Part of a small language model's weights.
Architecture: rotary positions, tied embeddings.
Training: 881M tokens, 6720 steps.
Each number is 128 + 32 x the weight over its row's rms, rounded and kept within 0 to 255. Layers, rows and columns count from 0. Numbers have three digits each. The size before them is the row's rms in percent of the matrix's.

# gate: layer 6 MLP gate, 2048x768, rms 0.0322, rows 8-74, columns 640-703
# up: layer 6 MLP up, 2048x768, rms 0.0322, rows 8-74, columns 640-703
# down: layer 6 MLP down (transposed), 2048x768, rms 0.0322, rows 8-73, columns 640-703
gate8 093:165060170150082129163115150128138121141110125131133087141170141146134150143097151148137123078077112108126091126182190154101030112078059138080170102141107071098074199128132091111159148166102070
up8 101:127143166072140133135142121114129133108161125106110103171142149171128106205113151137132128122158133120124113104104072086148083149121074166090080181067146137128114140106116102109118136159098104
down8 102:079070125099095141122115150131141161096083135101198131112097109096144135191118163107078142116176120174090107062123112122116121125136100084094131138138174158139125103130103131119115149042115135
gate9 101:185065154099120080120149138161130135185058092169124148132155156125074148115105132118157098038146192112131099128135123050185098109119077107152089080123165181142139112126201169150125129097120105
up9 104:129169101102163148122134152109126121142067194182106160155106103185176117089124142135104118151094169110093128134145159135138154160131109098143104140120133121146122146082139094126162180120130098
down9 104:165122163138158152038132122083126103101066160101104166165129085148156136073156172161068074163145149144126137118106107130085085091171110164117149164138123102121090146110139139108091128082114117
gate10 097:143098128150120115192142102144173041146169161124126120128143070197099086138130175202169122077202146092102129092122124114146112120098133126150105140147131143097155148117097105064121103018135140
up10 097:135146146132133118172153162181111113122150159177103166137114094134146140170157160140097139100134111096119152202163167097114117135112188089183136081166150126140120167119178150121086135109095110
down10 100:154156139203140066140144165197115194086129114135157115124136087082097188180123174138111187145118153150147205145149150141151105122101122166157125097156091151097137174154058138143124116156116130
gate11 099:185126157114189122134118103107145064125124087153158116146187174132044096117112138122143134142089145124152144175146145214106143133032104126168112075135153154093167106115192124069093150095126228
up11 101:160154096163061085135157122165069068046154099064117210109140094190134148160074162138200136106117146125162123179161098170137129115162114087132113034112093141109148135165086130114160118099178088
down11 095:144167119126147118172110133139135139087185077111116114134155149169117128089107117129094135121147170143081086172172124098081118168156156143211143103138129137211117127148169160122158136107125135
gate12 102:149084154122139133123115105199211162118092188101131135144232143030156124096137120146189077114148167120119154145110099164160164128100136136087128215070179170136150160172140158107149186128141093
up12 100:135132152170158145108143111161159129189103087120141136115159133097130152157138098105140103116109161175102126065156184128109147167116100113132094115137109066142162130110125156157163124150126099
down12 103:113181168132110108134138165125122160141089111131131113190118121138080195102151127072162092096143161147208143141125155122153164173156131093146142157028076090175138210146105116091119089119169127
gate13 107:061094098153158160137146146102114144138113087127223167159094120154151173124087130138064113123113139081153091172106094137120112134126093117128166121044114129202128169101143116130174132087140182
up13 106:090128040135166122118140088121079112098161110115167117099102118120136138139089143120151107111112107171138161096144141110148099163128132113071104115134047096130136138152166144130178137076110117
down13 100:170116092083075099105163099155208083143151164111145170112091134118120126162148097145104130158056165234145180111108162118098096131101067152123148096149060141094111162104081088162147165116131129
gate14 102:087173163162114118164147120095117144107129136102127189156137151110116121033113077150095130173079115155147171013164133147127164102097152112174168153171125145165100094145090099129105154146109148
up14 101:205096153115137103079116109106134110136153130137108114144104062198098067191056196141108075090171110112132153138116113118129101165160126172164131077130116102161134193117140132095167149136142102
down14 104:175145208092071063126062141116165080123126122100103137161138155148110090138070179143125103115140096049137158160128181132076171124186073097168145081126106062197143145114172203071137145128102078
gate15 100:155141096102179117173106136116087172136149161128124137173078106089141101118098146102075125091090111087097123075166085137152077143137075154128137133140084136114097131146127091179189143160064151
up15 098:107116146139179159132143047143134096146130120134128139161111199187131118104092144084154183104135082156160108114166079210135077127115161139104098184080133113118099163126178143122100136068167109
down15 094:143111064155080087115145111108105086125133124048169080119122144170168149118120124115139161127160155130105079128116069124099160145118075097069109175170120135082109095110160079135154083120147093
gate16 096:207118159182118156100183150144124121070139122076152147040135136203108127201121157167116157159203105136181163131192151176222150138056144147149091134163103136096126109141148142098102083179130107
up16 094:093111111153143162178120142152135150103124122112156091131217183174124121160140059099155083188140152116110086156161144206116081107137162097134171134139161148142162149082090052128100102085122120
down16 097:110083137135131064166070120085114110110136131132074110108141165086201171155084124160099122118167119073164101150091153139131130110128099155128128099089116158090103135166114133115119074156117096
gate17 092:136171113109149132146129160133202122107141201148100143129146167144116144186096125097055112124110151175132129158199098173133121071107156115171129110128094133104142059129053114075191095161087123
up17 092:141152148113111077177129185124106140162131138122118181157122060165112110156152056092117168181126137111137119118081090178128118161146136106198086114108093147117107123137112123147151089093150127
down17 098:141139187103137105109111120150127136104141111120141107162135112074113117160205167111161119131109088100087091120093188149147145090083161131079163047151081076091118153114138151122122184086141081
gate18 108:168096152048160129171114189079117153120118151124127155136085133128119170101093149079181114145131085118173115177136158151169129145130098112158091177095139135160101115118096080097107144166093124
up18 108:140128127161148124079113156130120121162176133158105198152159114068113092137140093120106113097207132121096141175117078044149195112134096152149085116161127134170128122144172204131077108083127140
down18 107:114101159088092124145144190138104141143137148104064115115131127141178188104127126146114149132184168134105147162129136184132115121141093143111061152114097172128179126142168083139044093176086150
gate19 098:173059136098128060156105141149147170159145139160138160105114119130073118114089130178125122140083127100174085158139180139150129133137129129120130097099108172098119162141156137106147127090091132
up19 101:098119145180077150077097101098121188147128142189181091151177121113178108180117119058149110106129083115169174113111134154120173145105141122138093128123097104124130137080127109167090148093105112
down19 093:176152112097102057137129166113085087122118187063129159130167158129122151126181136128100126128170175154104066103152117113149151155130200078170120125086114176081135155132134076116184138158160112
gate20 097:154165175155097127168136091116096163145150055138175149151158103096114111093120140135065145117131100122112086071105148104159137151171098166130083170126139098160120134118096140107111123170213150
up20 096:118144119106173105123193103114101074139127132150133069112131127179153116190151116092233123095122169160083092176097144057075157107149075168099160063132167176147171112116091101083140076145110078
down20 100:172117102131172083102169115160120162172128100113110125131087084135043118150188196087155133141149157128117110126170113120114125175139093102079136140146152108083152075123126146160129151172139114
gate21 098:159168088133108191109059087170199131119104132115165147177173121165154078091085094090108102178171116096162120161121105111159169118124144145181111123113111115136137108115136124096106120128101184
up21 095:120135107148096051137144115135107101143115158144142114150144132128107105060102142131113098149099106106110143125118176051104159120085113130147087069168075100098149173154114115134089125121102137
down21 100:080120121162163156098136126150170065070119127061103140166120092126173150162071170125122163137088144136122142103102088106158136201133110142089135132138155129151052097090098161101112124149185098
gate22 092:200157121091155170146115091155156137127182136080137073069114104148149121145116096054102160136102174098116104123107110135056106130137133110051142173107116158128120087123073124116138111049063150
up22 094:153118148145158169081128129121172126160136153154082076105148171169129078042097115149107146130115104170139126115208100154111110135134141148123113105110085117149127122129123121153141184054123141
down22 096:169142166035144186143102110139108149140112135104158093074148064109136157037096110152116069155145114169172174112121154162095026142111148150099078058075073074074112064152139093156092151055155171
gate23 099:212054136141121108132145055158150095177123160095126170153149140151137077126169200166101112126150098092129132172188121145083155197075072097194167116106129149126111149061119153086172169139131149
up23 100:136127058103181159068110126156163102123174178187131168099138157111157130127135107096162147162121189150140093131114106187149123124153081150165101131112095141112144116125174129115088109101115138
down23 101:165139134138153154169114162086117072136156137073115107184112118157108061107155177155120125143125102202157083178120136108110158129155143126094169096163178103154103206095077114150042164113122173
gate24 105:175163179185142087081106127140128158118175160118126141123191128132145160126106070177127112150116184175133084102077129168093064082137102122146145147095098142113127140137077127118119097117120136
up24 108:102116165156138115169114080148166095144071150102083125098129108066157088111110157127095129074141138112126129154145116097122190155122145128177092148106132115037107140177135160144151137184128120
down24 098:100115106135141122142176092174207075126121111125106114056090161095163128126166096145140154151125176073065154170106157081171153105112138137103143122130103078097176097177099135135139135115145095
gate25 101:114106125164114164105096106146088093165115100087175115130170118125097102140141119093149160103103136133112115082115069176139135084140105163092129129153082171070093105174106183108067139130088146
up25 101:098152130073138187197174149034168087133166171141088114131145112143121177166122137108062098167072154115089058077102142122127106152069112153084169111110187117110183119150129113078120116097165151
down25 102:087127154133129133110171167058114140126206133139133186081137102144151122147146148139048136169118189156141094165109145038047136126101108168113132064136123095037127101149111123147103132118149138
gate26 092:124073119134162096113113105158117085142143099108083131158131115140093127163107121162084126175193141125037163143155138090161126106125143153085131183112177101155081160161152166153171108058135155
up26 093:095091133156081177138185134144152067164151110213121155112093167132128118144078106143174140118101120126107182174144148116120144108172122116093100063199091128180195128133127080111132133138227111
down26 094:124168092137174091094122153136131137172116104119093082151117130123124121133121153123070106128164125103153138087169112110150160156157157089155124141163153185044088141116156104167161151117070126
gate27 109:248074059163114119091116121125144146166084080147169080083137122140119078230135030129176161068168111173141024061116152107166183109168126118123123145122139148145175105113101141083125125131154122
up27 106:101139157153115151120125118139157124119118126099157161113110119100150106094118186102066116147114113176163152141120127118043138161157106115150106162145111082145104156178167131146083063163177130
down27 105:140054150124074095145127098122155096132109140153123064098106125078114137128116109068120094169097121116128098077104100116101110129091088176192104148124164135121109079169108144143095145180123183
gate28 098:130194101190150142135179164113116134139099116175125132128157166182097125116170115058133129111048105134160115103182142162118111163128157114089119140122097153148128126155114109155137105100056116
up28 099:138125156109176094136131112111080158135139136105137076123088124042128117100154115146122070099141163175143144090189110136084073145108080125115103123153104165121166138085072148176122163044135119
down28 098:158136164144130098102086109156086160163170166092108184164101138084134079103108152141124133182136044143122125076162155060062119137158135122115096073126149148118162115131087148066110103092147108
gate29 100:126072232151060134118124158091119121158122146116141126152140123100112123115105100134097124099136189112088106061171118067101208085160097101150115120137193149176116134122141139123103077119167184
up29 104:107105135137089121056137117170132119149110097159133142171102099076118109083124165127188075146157170146126105128154122118082164110128160233096123131078120167079084115081132110090160152143115103
down29 099:103171131119159126159105113178101107116136096118131157162162086040153124162099156140132090100107112087093136113137070118125177143125102143146105146158110145118087096097090165124197180139131111
gate30 112:159110139159104122140153166148136143150118155037112126105098129100121159147142165132127116130153146147122118140164131113119140129155097072068086106124151123123092114107121138111145080098135179
up30 117:087104119111083159108103151102158112112158093172132168130151093209083130130158066135125111162109104162189105104100156146133130105123133228131147171164113145148145124113151180111145118131120147
down30 096:046102144095138057142156170124142092129118191095122096152156120169087160134136083090095129154147153117166108120124165139124137135103142152133162124138106159152114133098157111091163180088116156
gate31 098:047077140101147142104158132113035124168181127143147090113073108145122081120076153135155168183170197106181090138136147151115154105141145047134164102106108092185128189108112090145069137130155112
up31 099:095095136110180135146135036136113135095130107110056122155147123117112076124143135123155171155152134132121059146086126123080093113133143115117118143105109172115141089127245126144100136168159116
down31 103:125131100165160103120098063185119113164136106112142137128099069177160145163141099062120100171127074106101143168138125126132157104142113062173145168093140144153124183162141128173124087179082158
gate32 100:066113081154106092124148080193125186091144073124107151130068083193144169154139164134175124122136033130172132161146144179122202196114132153120060163130097157100157121073142126134136116160111140
up32 102:119102110108099109108149139215146125094098125102217120126045112132132116128128092153109172150092144093134181144118134158097128120086144131134134153177123134174154076129149118181130098124130133
down32 093:139148130114203127130123081156166144135133105172105094145125078143101120125161056107158136152108108119150140106107129173088132112070095109138117150147119142121165062146139118089161211209078145
gate33 098:129132132139171140168085107155084211176203113033181147130136097110138071107165114125079148143188192135154117090140214127064137122058125140119125080121143175142116120132143094103154208084161155
up33 100:179141135150079086166132140119123131137132128129157118158115127145096107074140143114149131142127160123133145131129179154146114094140137111086094100104040131108130145125105137154163150102184145
down33 103:173143070173152191200056195164048055151130074117134155201159128155127034097107056110129082131126117155151107120155162105084171193099161170179163127099131161153117115131141107090174132133112075
gate34 100:132123121109139095122111148150128160116135131161103135156095141116088101148138127114159122144152104183127149141140147133126155156112155120178097157109120133111141135152152103133100051170107134
up34 094:152085139102129119030134085094133162128103168129133096123118139144177115155115087127167187139120180142119154114119138081144142147147178108149105113100074173155158153117171123094109120167092071
down34 099:159118075159121113154130147161089139157131159139129119132131151188157116085075145135139143142179141181144175149116155104181066147139124149120078083149141082158128130104077114086089086214120124
gate35 103:136135135062161110154101144131107124137122075137130097062123106175069110113104117201100131133095209118105084124170194135149133100143107148093057109098153106104181123166115196117116174205144150
up35 103:093123108129077087119097049116123123116127112098118126121099155130119113111107147083111159115137088101188148172070079133102088154158134118093181096149162112113066143113117071116123153106107103
down35 099:085137145150066159162125083114165133160150160094184142162130168125096204085135129107115115108161118102116183144068118175079128146175112093132175173133121129167076133139157094118122123097140153
gate36 099:155145080085154139173158123102085096110175131118142053090074194112116142117182177111107153118166148153090123130100131116077096136114170123105120138157109140130129133109137149185072144106150169
up36 099:197173095125102129098105107124041134088158121097166123144087139142077167121147115136099084103116074088122129138200174120159104161123160137157089043161138071185093092162118182152153114126116194
down36 098:111126152133183096136140126116092105122163137154146082073142171175121153131155119095112157088150106139147136140079172104171103145123170084136122121075049088113042092085070151143108117196080141
gate37 094:105178128118117118100121111123124123126116115108135137167162055123124111090126132117144135135078157076109147105157097115119157108103138109132060102140144165133125124095097118135109080152102169
up37 094:142131157144097151123113096125116163124138145130125153085116120105136112135080136122182122133128140138118080073099094159104121124098134118170094156163152106163125206094112138101102097148105127
down37 095:112122169088125138092161129113073091131105186178178141136137111112198101140077116136196124065096083137106154112097079093086113148132132132115110142143145098165078150182102169109144122116171089
gate38 098:150152118158148085164097156104153077081153192128153121229148126120075178140102105103114174108120147108149070135094161103158128071138087131108081113139130082142111202126136154099134107100148129
up38 101:170085098101170131138112145110085140097183072098137173120116077255121118126153129156115121139134124180155152086134157144127126126088153114157132142149092136132101209104112178135162169098131105
down38 098:097195183123102128077183088066119099100159161106133122100076131110137155128096143113114127175150108118132148168137115119165127189158124180140122117154169150137111169134152066109166211147150147
gate39 098:105165137138100134107125132094058092091190149152132125082129155098164103166083117154111055123087106111130113087120157147143128114138106094154142098162108184139140129043161160119187200148217136
up39 098:161102082137093099101213094140134119073106141113138114100120109140117113151142117103164113155099040140132124111163135097128125108129168169119151164181118133140123134146108080113115167129077160
down39 103:149110114139062108109129101115153124132147106183089116162127117117117089142136111182201081156117096122083078145143147131114106162117237126177155197141093134089168085114127141184164103167121105
gate40 107:133152147144116143138097126085139153103102145103128140136107138055136156085155125125114102173011121123095100171115136181134189117105141185090069139090110079135092139095071112118135135078155087
up40 110:100158136142170102111078087166044151103066139101123110193163092112124153113162188130131197139030106130126075103136116149150106120149195059165114067138134076104104121162085130133126097104121090
down40 100:112157133063204140133139142145115181106069178157126200150174170059148148117125108106156092129103171085151122107115115185052106142145116172144096161126110141151113170151126080093181130151205164
gate41 098:129131186101092123109109175119129115062165166118102141154157090126150144127076071120150117125144103100108142128105114079141128126131104083095082156086142100106140117128107152103151219136181123
up41 099:119108102109143148114154105101146087102148113169148062112144153161119090099112104094072135119085109104134149142116086129134130145160135171148121091096108104146132148120154153115158148099134133
down41 099:144093112140128121109116094141083104134112109156132138130118161162119173133138162148046067122101102150098060110106103162081098096177098104155152137164060123144133131154155122083096113106078157
gate42 100:159121122184164109154124122186147091119092127063144139104161124107099126047137109111102092089162168100136066129127118160135121095105104091198132085166119170152166125144143139121143151102113172
up42 098:170105075097097111138080141178156119162162112153123148136150161145081135080118152122104177116091147106120129082117059141211212159151146163143130147157119089101130133169114079143147135065135159
down42 103:150116125077110109125138099185096171102115120143122170129164086132120084174170083114186128163105171097105111081131041189154132144121158109146142107155084143106085163086174154122081143129173103
gate43 095:095167110072176173138192096129115094142129163135163151096111094110092130144136148104141136139126121103069155092161120136153118096128163151148098146125159121189086145113139115088158162148059155
up43 094:091116132142162132099112064170125081159149086182133136095145126118101175088109140125117145124137097134120202140155133089134108165075205158140123134132164151125157093099153062151138148083066172
down43 094:098143147167115105124107093155150141165118126118094128180148081129059102127152141127162108133191119095147164141119160154048116111143145069114136087178116109093117099118155086094150148179104119
gate44 098:062123109079111137145112129116105176112157141121103199112154116063136066101089135125129085133106121077098147112135121116188073120126167124069177113161130100129142159069072098164133185142088121
up44 100:117143106132171132135151107133118148184185076083137139114176105090122096096142148063147138138144199122121162113121147191109162089119138120113140124163106095140095165104116103105141142134230095
down44 100:128131165129119128143142098112088176123168115127115138116176147121158130114083079117110182122136106105089142135101126119141128065103143146163097118160145178152135113022067096129106132134104088
gate45 099:112133144130115097124092120160061154176076120132129125136109100147172150098119122095099089112111108157137164131152119135166124087129121116155051156139166170124116083121126138116080137180117118
up45 100:061149103075136127092181125150180204104130128094088094155146103159138099126145115125180125123175180153145134121110139209129193129129166149102144158102102107148165105159103122162155108193114079
down45 098:121113107120140146143094158115141137098094097153119149130165223131122119177129113128140109109141149199100091123114117114129097183112154170177138123157156129113147137152123164093141131139204152
gate46 097:121138041133094122144108116103115083112152118136142131149101129114136149163151166102169166134124107094127085120110129103096175139154139139114144155170107089126134147159100113069094137117105123
up46 099:139116136159146151128109155166133106082124092098140176166141088145151058179118143152175094148125164138085138102104172169161129171138075144119076121169119161098080128159085113138135103127158150
down46 099:154140187109110123097078165143119076163105112115192118123168159180145093172134102165096136134152083126086111084160114154105118166205135172145068090171104140163157129152079149154140100113127124
gate47 111:131149106124075142128180172108088172128134118182088129100094222054173180173127123139131101121092139164141172166093132089085115169107102143134089092115116160114157050124159143087140126136151113
up47 113:087171119100066123103142142117202139107091092145107167172137144101145130089150082134132143157148136138137183142070118130138150114115107133096150131123131136139162105168138140047137139141131150
down47 102:143121111152133092119146101131170110149133126135098072121134172101112160104107107100116162175170174117141111091111129057118072150081127123193159099119137142091123130095166100130101121153149123
gate48 095:163111162087142097135081162168115089088135100106071167141155142134172139101084165135127108106129129129149175150109164107174172142145110080136078129145140101173141139153148126133098117139103146
up48 097:087107170077146173193222153089105118154157157102133116162149123134060111144130126101120113144159091074138145147126062108103168157046182129165081198117125101131077118148114073101124120093072109
down48 097:114147109177143158117139185119139111154059156134083141119134135151076161136166137203131111135125143121098139094093097108130111083132085129179159052171087152125107140057194073154177103134134191
gate49 098:127050147120106111092161088114094174165136145155176131118124062158164085130093082162122139105156173164045114062102180152084122093124122112146126079145107187114058145168123138100126071121102112
up49 101:142125128088129134160100140149097127119141144120144108193110103121167093138075197087115131142103188165114097149117168137156141101129141105094114122145176138126141132193136193129114105165089130
down49 100:122113208169155215186174141115186142106179165101138126106129146110184102067100100117125103112120133105154137114132121101170172151148147098125073097109098031115108160134121119131125042147086114
gate50 100:172127077147186118124152124183104133122137194182123104132168132135181173107104127094186067142173108138141104160113140127083135129068109071229090179159163112121168119139143131140156176146089093
up50 098:081145086151116157147163089163092139112083110116088158090113128163166093118127167157152137107125105149105158124135111157173082175147100171132091127117155166136192092167071187128079123115114131
down50 093:126116177193113075094106149118091169170194130124121152098136144112122153095103131136149137079127117087108125176138107133154125123120136147195176097135067155076068150132139119106132127115116119
gate51 098:187107131187151066141143134115154151139152098141120119109139120137105150156081146085171139151089120081091115162116093106181150114133162140084123185132159171083114087126094128213089140143151160
up51 097:125170105149167138075119143069099097193112172090147181137105154075158119168035122139148148188103085135111092137123103125159197072099108114145113182168137129109175090084152131095104124143117196
down51 100:112136125112120111089147111153139125098151111070175139174150144131124101130092150123143138125091142175124137132096105159157168149113122157092137175145176134096158109106114150086118088130135172
gate52 098:109137163097077130147144175168083137128077180114096135092139126135111147177146115127102118148118113198088148108198080108193143129118119140124173115160169179155164150146146096133094114060168120
up52 099:105103126084094131098140124148143141120127104097208141187208154117141134107095112121128120109162129113120166105111110137133146164134144104179140099120099125122125154184156160105151096184155155
down52 099:141157178171164180109121153130118158195118131069144183111124127125152199082131165139150079151148128123116133203177113153181096080134145127155199174108086136124174145083167195114119156165143110
gate53 095:144174138131119149104084111133123202151122138116178122090158146164087102104101133099094134049125109137080077129154116116132098128146112134176162102134105140120116110099159125079111102150152093
up53 101:170092155189147123150106098098115159135148216119143106123129137150088186105138148133149149169169118104136118118136157129146117125108155168157090107164087086102085187162117099107067121155139092
down53 104:163124192140199164152076103072119156190120165139175133120084092112131112148145116111154159152153093110160116101113132153136119139135116168074131100148132114106120116144130115194059144139158122
gate54 094:191148121098149156153086135151089112137110133136101097105159104106090161125174130171101090158106083090171132127102145114052182147122103023164091153093158146101106185132159094157152109089118119
up54 095:128096132124185150086089125152107157155109154142120114145091129067096150158081152150146057217114128086169187176138099106161161140113089083107123140150086097099139161077202123143147162105083065
down54 094:099164119170110118095147112143116134127111155094157142129194129131120176082116112122107107124130119174131200144147127096103133156133106146099176144087133116152157146120152133184147151070104168
gate55 093:099087129112185169107136183104141143093108122122200139207113119121123149108129176177181148133125138187164103203111201137132164116115164140175135126147089161143080161162134139089098103136113152
up55 092:183099095145144072091158161123141211118128193095135126138109146102134080152134168154155156142143137169196184182134142163134155142143104150158097126127103147135119141156163120160124081156121140
down55 096:155122100133170092111152158083181099186135110137114120159141098039082189106134090091069154108163168119148120095174154124160148106123094149173132125092119142075184128159160065157181162159147112
gate56 102:126083097132095135155110129060142049109130125097146130114086104187124121096083123125146124139129152079127135149171144121126178110182063110118154090164126188170141071079098115134084079149109133
up56 101:126109140088148111120172099106153072100146125119126135074147132100168155117102097045145175111125144156144142137121121147138166160128160136153151144111066122109119114134077119156109135100113109
down56 099:141117149128155124127175188062195161132179148093111060128172074124085165125080122186089154090133154139183076158126121099119143158136175150131191098134092136206159173094109148066119191114127143
gate57 093:164105126135163117181097090118136179091137111150168111102107193205144135192110057051107158124134154084170123122111113168153173147134184129149140184106118113140113054116130091118136116115150102
up57 094:113196100115111084074102158137108120153131115145125191083093131135129128110176103163095090111148127143154086123143158158102130103157101128114161108109120127112164130138116134135166070150094119
down57 096:111085112083165078125135128156141114133167092129117129144148108110158141121113134116145164121103094133153122102158128136155130087101108138082134163187113115121174106173091137146127168139145156
gate58 098:180122174154131094074153146122101133135156138105127157161113154121161175168104069100158052058096154101146105148138098122132161135114119099111149152136112100196152110145160124144106111120056118
up58 098:140102167124067121182093113121140116090153153139161148134181154074150127113120097145126092084080137121134108122132064147147138143111092154175128108154094124061147167129074100133163136147159157
down58 101:186112072148106102150124126164161084101137165113127061133173131192114180122131088177151104135098186113102124139089089120117137096136155131120150103155187088126111135164088059078165116104123128
gate59 093:095074156159122136100115141131187152132095158145134100128116095113159128101090101130166115133158115154124178130089140156119134151090100145114135074148127144134104094125148123112127080169240090
up59 093:122074159123125222116146150131122101169143161116081107087125148121104103137096104110163114089097105090145146165105108138141107127134163124179075138126101111122121109123109136110122158151168070
down59 099:114160128121138147100117087124113117077079091101105148127094121089148144192092122146180103136121128105064092081145077149178170193130092143087102140174137182137133097122056120108141124107106056
gate60 105:121073071144204119082140134151096172099095146087131130139111084108198107109153188143079099118154122120160134121104143111154116139155094134086119131114116121110090167121121087104168098097156083
up60 105:158122140120129175161157183131134146098161128147091140166117195127131138123119091104086058094122103164130109185108138109148155092123136078138099127115122144119118106114134180110099163060119113
down60 102:121125087103161141124174175146070118157157100179148154149135102116123130041124117136202108148106149079113139111139104170102148120149160111157116116130154166130147090099143126065141122187059137
gate61 104:095099107132175176088124153130116083136057103177124110121145135084083090127109136151123109115175115153122103191172150086128142119137086149094119095110089162121097153150137141178131130079155109
up61 101:101130030108095102075151118092169140112164147169123154194083160151158156118192091091144185163151136133166145195160089139132079112087174073099138123184206122183162106058100094102169116110116106
down61 101:133164096141118171138163116075127112115179162149088166106105175121140158120166155143119050161095166182074129142108102125119119091118136135190111132151162153115138062153103110118148144085171170
gate62 095:133106091093119111095131127145106128127095094025119084112101194144097076055125130136162126149074062140031127162143145171120106125157147130099157132123154165102132125187205159132153143152172052
up62 101:096101124135149177085185158153150105141152109105131085109075152121137157092176097154097116204098168142092120111077181138145151111150151102082147133095140097212179199108153138128131086132137107
down62 106:154175086120137131178111109124192122108125100052092141102131123075182132114187072130138176118119174124156177111122124157085078104083105132163094083134097129134086193160125111189129189089129164
gate63 096:091140066100155157112127105070131139090100145119096117119152245147136104141137143176143156080139077119157118126121108119165098096096145135142118167136168118174130130138068115151125143071162167
up63 099:112139072156159109155127125079100136129091136117131128180116111109121177129124103138174136082155060153198102156110140094072072158082111126108148097131142119089126134172111085100172079134187140
down63 103:106084150112155100165142094128105162125134121113150178043119134155100125112142116140110133091124145086097136195127143124136179103126117080143156108085127053101112132132109110093136108060112140
gate64 095:174154118124095191094123113046106118118103074105144183127131105125103199110129108100137070117111133139127126103163165126149127165128135052169088081142134128152125141102169106129168147171139061
up64 094:132108117114130133161093132153128102113176206058148133095196125100125171144146192145127097097151182136134120173104109156131176180145141117088148139130152097093096127120135213200088160141138124
down64 094:073166157098110133114113124115082100157134128114094147138131069139102199157164134073096126130098146103124117089160122129173097141136172055124135148055128099082089138186122136108183190192087149
gate65 103:139125110093179155143133099154118058191107161096121153149158118144117111106164082169128114134141109085152152068126132101089111128132127123131114123164131086097073116112125166191071048131212136
up65 103:024108110136120163103123137166105167056123095123135083119175122110149157164094157149157110105147143176153145082144097103095141129142092181179103180139129079125080152116123130107070135136109095
down65 101:099129103155069103136126103090138155091198074087140161166139151120111121115107129106130102143064133142106120148109127138139129162139084153091136102123093133144152087177098131127105072138091113
gate66 104:122068139109148111125145107115137164168143045139111161126081060111124083129161165172135102117085092128111167106140165118136102123153098103174135113131091093123154110104132120049174107124110097
up66 103:170108171165087168149160140120138085105040134144122160113112130108103100164112172168137128104140174129112148186130075170142189117099111135089096137151122163091158159088114158165110201063100062
down66 097:141158141113094176138165134146116105091103093099141100143102100146061178142168107117130166091131170108162167153137110050173123122166146101105150152085171104071113117107139145142103184151150129
gate67 100:170153159114154184085100193082100117112118128173109138137148122110162105137145097145150135126135042115123111135124104105121121115113134094163078124128123137155121171109086070117188115164117118
up67 095:162174084068105108133124145106097131094081141125115194085114102139129153108129085077153108137107130089165079141157133116128147055144120117127122166141198098078137176089182128109183156097146070
down67 101:107130162109101161112179132121116127117133185140155207064142164153127149115186096119136139096110057091153150152164141107193147082190142119178192133119140115124129075118118115121187094167140068
gate68 103:175116086179156118146146108129145144081166115103092167102180122199101098075108121125175143085143154181141140158163162085137179178177087141176138089142127146090139188146118128113089087125109213
up68 103:036097077134148110074158183121098081126147118139138086109114072122156114136104098083138127093142182100090171140113097061130106108055125119053161146124075193091117143129126110092095156115135119
down68 103:127110066157131157126109112116133167178129126134133135166128157125152076088162164114164112077139159140134173182188108045113090100074149135177181085183129130161153116150117168123133221132115158
gate69 094:123140100198114175081080141177106162109077119110108102213074130137154119161069163172139132135092132102096116126147121078129121147170205132114098116146212152137169095136109174173158134142065127
up69 098:180056094045108130090168110092142078147172130158118080054183141135134123109149183126151077127157088169170108132102135137073084095144171077163169160139104213145127136159086086132157097173125149
down69 101:085160154131090119107116123099175072177120156123124173172168090107103168135148146123130096100171167124091124143154123157145139150176125139135090095168153089172154092187100150125097127158136053
gate70 091:109119073153067123127050146122070092132102055142165125108097102106138133098155087137140117086135098123109118100110159051137160174095127212093188195147120207134120110137119162186154121143148053
up70 090:128080110110119095162096125090174155132085076099118155150094103088135165165139141141126114049121130152143138063153145156171190133110072131140077122173098185083150110131099127068149163115078139
down70 100:142148123166167091125096051075123107161160109154171105108078117160112125118140118087104174077135069112090073079166058166132071138127105115073154173099100142155107057136119132090163131142127156
gate71 095:133118142185156115089110112124143152151179137164109094169078195120159122145119142161184138118116168074130108187118150096122097143085144179099111129103140184105174130129185066128120113165134145
up71 096:153136121143106156128084126188110154131069139133104195127172117101126127083108108160129105134122121165163169105132112158124134139141197154150105127091143124163130105169131180076145169124128134
down71 101:126150156114124154130126126110135124128111149142093132147104144209107134137136077124155063114149126134096159107116099143153154138101137129112095115168143124125099130136119147172151191074043079
gate72 108:123132121157101144108128111080163107089161073094150153152122122156139160163101100129162104145154100147121141129130166130140213049151030106164205158182101106145124073112134126156133141095146158
up72 110:149162109138090107135118128125141067070151143089108164232082137170159109127110161126170124137029110166088152127147140126178125110132102151177176123142139138176127108037133129125096148057201112
down72 105:081170160078072114096159108052183203122144119177157105130158121149112139148089095129149125161053094116073111099052194151157147061171101101164105116089157090133100075108133087168087129124177193
gate73 099:149110180121173172173125131098132125132192098114151089144173147153099080105160166149097126140132133093132176081143034124161156096147142091111108088105147100147130119150135098140176144088145141
up73 100:134125187102143121145134159153129055104141116163146080118139075126174161137189053156079098108086092117160057137099163120071151157100111121135147114147109105135108124153131124144114091132092058
down73 102:091067123134082161141106098159158099083072148146139175109124108114185202167153089129133152055116159126114131154157118096133143070111134122081133153134136103121124134166095204092149087164151115
gate74 098:082140113121146045130122044137106121143130082082183147127150123160115131155128135108146079100174184163188126068073104172153101134152151103149151111109114112083166212119155160090143160114087128
up74 098:137122090114131107135104110125149153193113133176088125152156152122049098180094121126111181151074143165099095127165137112129150093105107109088127148083120127102104111147112127121142171159072093